Part of a small language model's weights.
Size: 20 layers, 10 heads of 64, MLP 1792 tanh GELU, vocabulary 8192, 62.4M parameters.
Training: a variant of Muon for these matrices, 470M tokens, 3585 steps.
Each number is 128 + 24 x the weight over its row's rms, rounded and kept within 0 to 255. Layers, rows and columns count from 0. Numbers have three digits each. The size before them is the row's rms in percent of the matrix's.

# layer 10 MLP down (transposed), 1792x448, rms 0.0809, rows 1504-1525, columns 192-255
099:079127105127145110166093101147091118100102128151150133143144122141163126151140137156124157148114130131115123145140133081141105097109126105101123130102085132145139108146152139158151133136098134
100:180122117124151104095101130081162099099111092141137138132100128165191119142129156101151151139083121091122076127137135146112100182088112134165183085136164131138149079139148127141203105123145087
102:105112143076146155140156106098166111153121141133118111160133120092148110131116109159109127165121158140134151099111132115141104132120139119140105128147082132119169116130138137154131132135119122
098:100149152126117152128124147081119154114099115117112141169113098150127089151135126129155145127115147128117115132105137141138066158123146093146124135134139122138112176128175124119102130108098127
095:135129101131088096170122136155134087120108168180146103110106125106144157125135133159105144166172124141121100123157172134114141143142134163087101156164111135142147116180150124153131125135140122
097:106140119148097170132167107114151099144126105166120116127166139110185110135156064094156155143136155105157135128093140148127121105068119141180138119144122120139157153147126106117130120153134132
097:203159143128137154135136095151157101130131144122146102115134105108125145115160097102106171168098095142124143152143184134126112138118098150104127117111137083103100123159141138130126112144152116
098:137112139130096167092136110148145174096136123097154131136125126087129108140112149131116127125137102142139154139115159141161130120150103117180068122156134129127123118146161103119084101104157123
107:128136162141105112125179063176150113112135167164090109119129115150077156139102148133129146140137151132104130135100131128097131094119133119156142122160166141127143124129119132138120127127117157
102:122165103151098123136100113126131087121166150086160117153138085115109119139106153089097119166120132142110140121129157101139103144115128105093085160093140119103117131159111132137096162152135133
102:134140155185170109149080118132162129144121103136060113114121142167166132116158159161194088152119140133162097126139120146139153118098138139139129111119126114163134134132142127133129108130119138
091:125125127113161152145141134150115134110140155145117100083079153121100144152108086122156107087107126118141181153087133114140117112119126154079130124148180151136152164092095145140164112106151136
084:129140104084141135138148117115129124067121085101137109089119134142122092117051128149146114119131170095127131141154115115096172155128124124134090136129115148064179097083122148104106103118178154
099:110123154087166102165112130152156138130115113156099085091100134172117142119088093109176104159154154123140161136111099105115139150132126120107086137179139162131118127118136130096109156111095141
099:159174169150130142154110126129157131118130115152146140148107089122121110114103115095124131158146130103117128140103157097123109181188130084135102132145102099100115140174160120117131127109102164
102:131142122130142100135111105173113113165122119157119092126135119129136115104177116124112114136114141138062164170114123135114162158141177166125100146131131097127115124138144179144140111117147102
101:141147137121116157095087119096109120138085129152126142157168109125106106141135098113146105130152123142132113107171154166119132095122157136098102144116089098108105136136103125140100126098131158
094:110117098096152084157128107124115112135099122098166141103130148143091148153136179129185143173157105101143142158168166110124105132125148159153119075119088113106175115186096112172145140122113128
097:133107089142087118101114164131111133107122138106125134137130133169135118105130114153110143072106121169160126086083095129157162144126138109153124167121136088119116132120118082110103131167157147
098:121122101130131108125124143074137109111144112169120128141148114141141136199132134114139118121101149139124108149115127118110132137166115145144146173129122120079103132132154104107147151123147083
098:118113098073125087110119124142132106160102151138105106134133126121126115117154138126149137111139157143126164088115137090174123127070142160146112117141124131107151105129111108169115111137129156
103:141094129148146172154119102149131113127148142130088120103104132121143158126161071117180131132097149148086104160123138149124159130125129128099098171167170163154148128132166139085114133111118130
# layer 10 MLP up, 1792x448, rms 0.0529, rows 1505-1525, columns 192-255
097:126100150130130131111127148096119125121139130180154105115135128139121148105132117127150150111093125131135107128095122139150108121131125114154133143098119152159159153115109130134155154134129134
101:148108170120126134153131137148131124095117132111146099098101126089141161136097140160132077107087153101116112139170143174107109141166155142116150114107133135119108125137108188136142122157149131
105:115079091131100104143112174104119139139174152122145152135117146117128148161179138156135111140113118150101091165125139155148117118194120142116147118152164105125113134122082151114131129104146144
096:129111112114100133131104113074153147160141136150126125133117190149139132159111101147095152085144168162131123167123099093125092153109127136087123103148115168146121152185127126166119158131114141
099:163072104164131103141095142167107151101168081132164140131081118128141143133082170176113082125140118112184121145152125110108109135112122141108115091111110129121134154131111130089113123096097091
103:084159106121153141123134136173091107101123163125103109102143113086131130147130100091100171112160113101110153118152169083155138125126141116131117119093098161108171159132129128097137105121170123
094:175117155140137109131144127136149117140141109100129134109145152138158138112122090133136122098151099117113112126151102106147157119093151126143126112150139184127163125125118104129092135182176088
108:106125154130176128161115141102147170085186158109143119116144123169159145116127105172145199123129086137137134121133134143127142148142120149182134107106120153144136085163137148128189158082159114
106:152123124146127109141113109141118124148122098153087132183106139059157078135125168135081133140121120146109132113113141090118120142161165114144115155134095146169096149111140136156135163132150091
106:112137144144120114128110149128136139174147146115134122112096120124137130160142107138144142164081140136126102062112144090134093124095133105162181108126116111169145135120143157139108135127114124
084:098088093090156137127131125159166142148146117107140158106133169091088142126127161145124114112127124094136118163139133149131104095137111116169112121120107135133159125111093093143122147109163156
088:133155126139088129141130117112100154158116163166131116119154057102135142161154142122070139097166099134144133128126147146179159094153162117082172121157098158112102091120128129135126132149116087
101:108134159150135163125141135118096133153169111155113133140138120103165132104101110142083119103138175142096173128125063130151109145110155123113147131096140131115088124140123114140119150176113131
100:136116147139122106121120109140127105125109124123111082124119137147113176134128114192109098131125105135116106140109090171152067127132095105126106128072154168120143139142147170191152124104102137
099:106128138120123116132133126141112160078113066143133145171125143149146108158095168131102126128158113099156135129126127117135111125117105120131108161171152134152139167166079184164122139104133113
100:159125097103127136116133094091168119113130126131146108133120161128118129064126155130123128150124096132146140137101149155082168155124160143096144093130094105181132146131116121101115113119112158
087:136133106140106133140142128169133120129140153111069121092113071114138152151147146156140123141125141155117115097150107159110139130160077124135147100120133105100115196079131125109116147125085126
097:161148158124101078117149153123143093162155091136113165114108102112095117117143155127133117116111114156182093112179138139146149125135145133109082120135139171124096131099130148118135082114147119
096:124109150193156160132131131085126101116143125128153119134167135112144102178135149147137131120158131121117124100121140123127092108171134152119127148122113163123108145122110097071155143174108130
095:119110135146145114119076160147135163132072145129113106112158135107110106143148159131114128135089099117123108105132145057126117155153101141098074142138109120113137154114083146146148125102112167
106:156130130155139153121122122112133117117096149147138129129128149122145143109155113145124069094162165149130155143113166135133139138089117139175137136082144071100134118100138163112109132134185090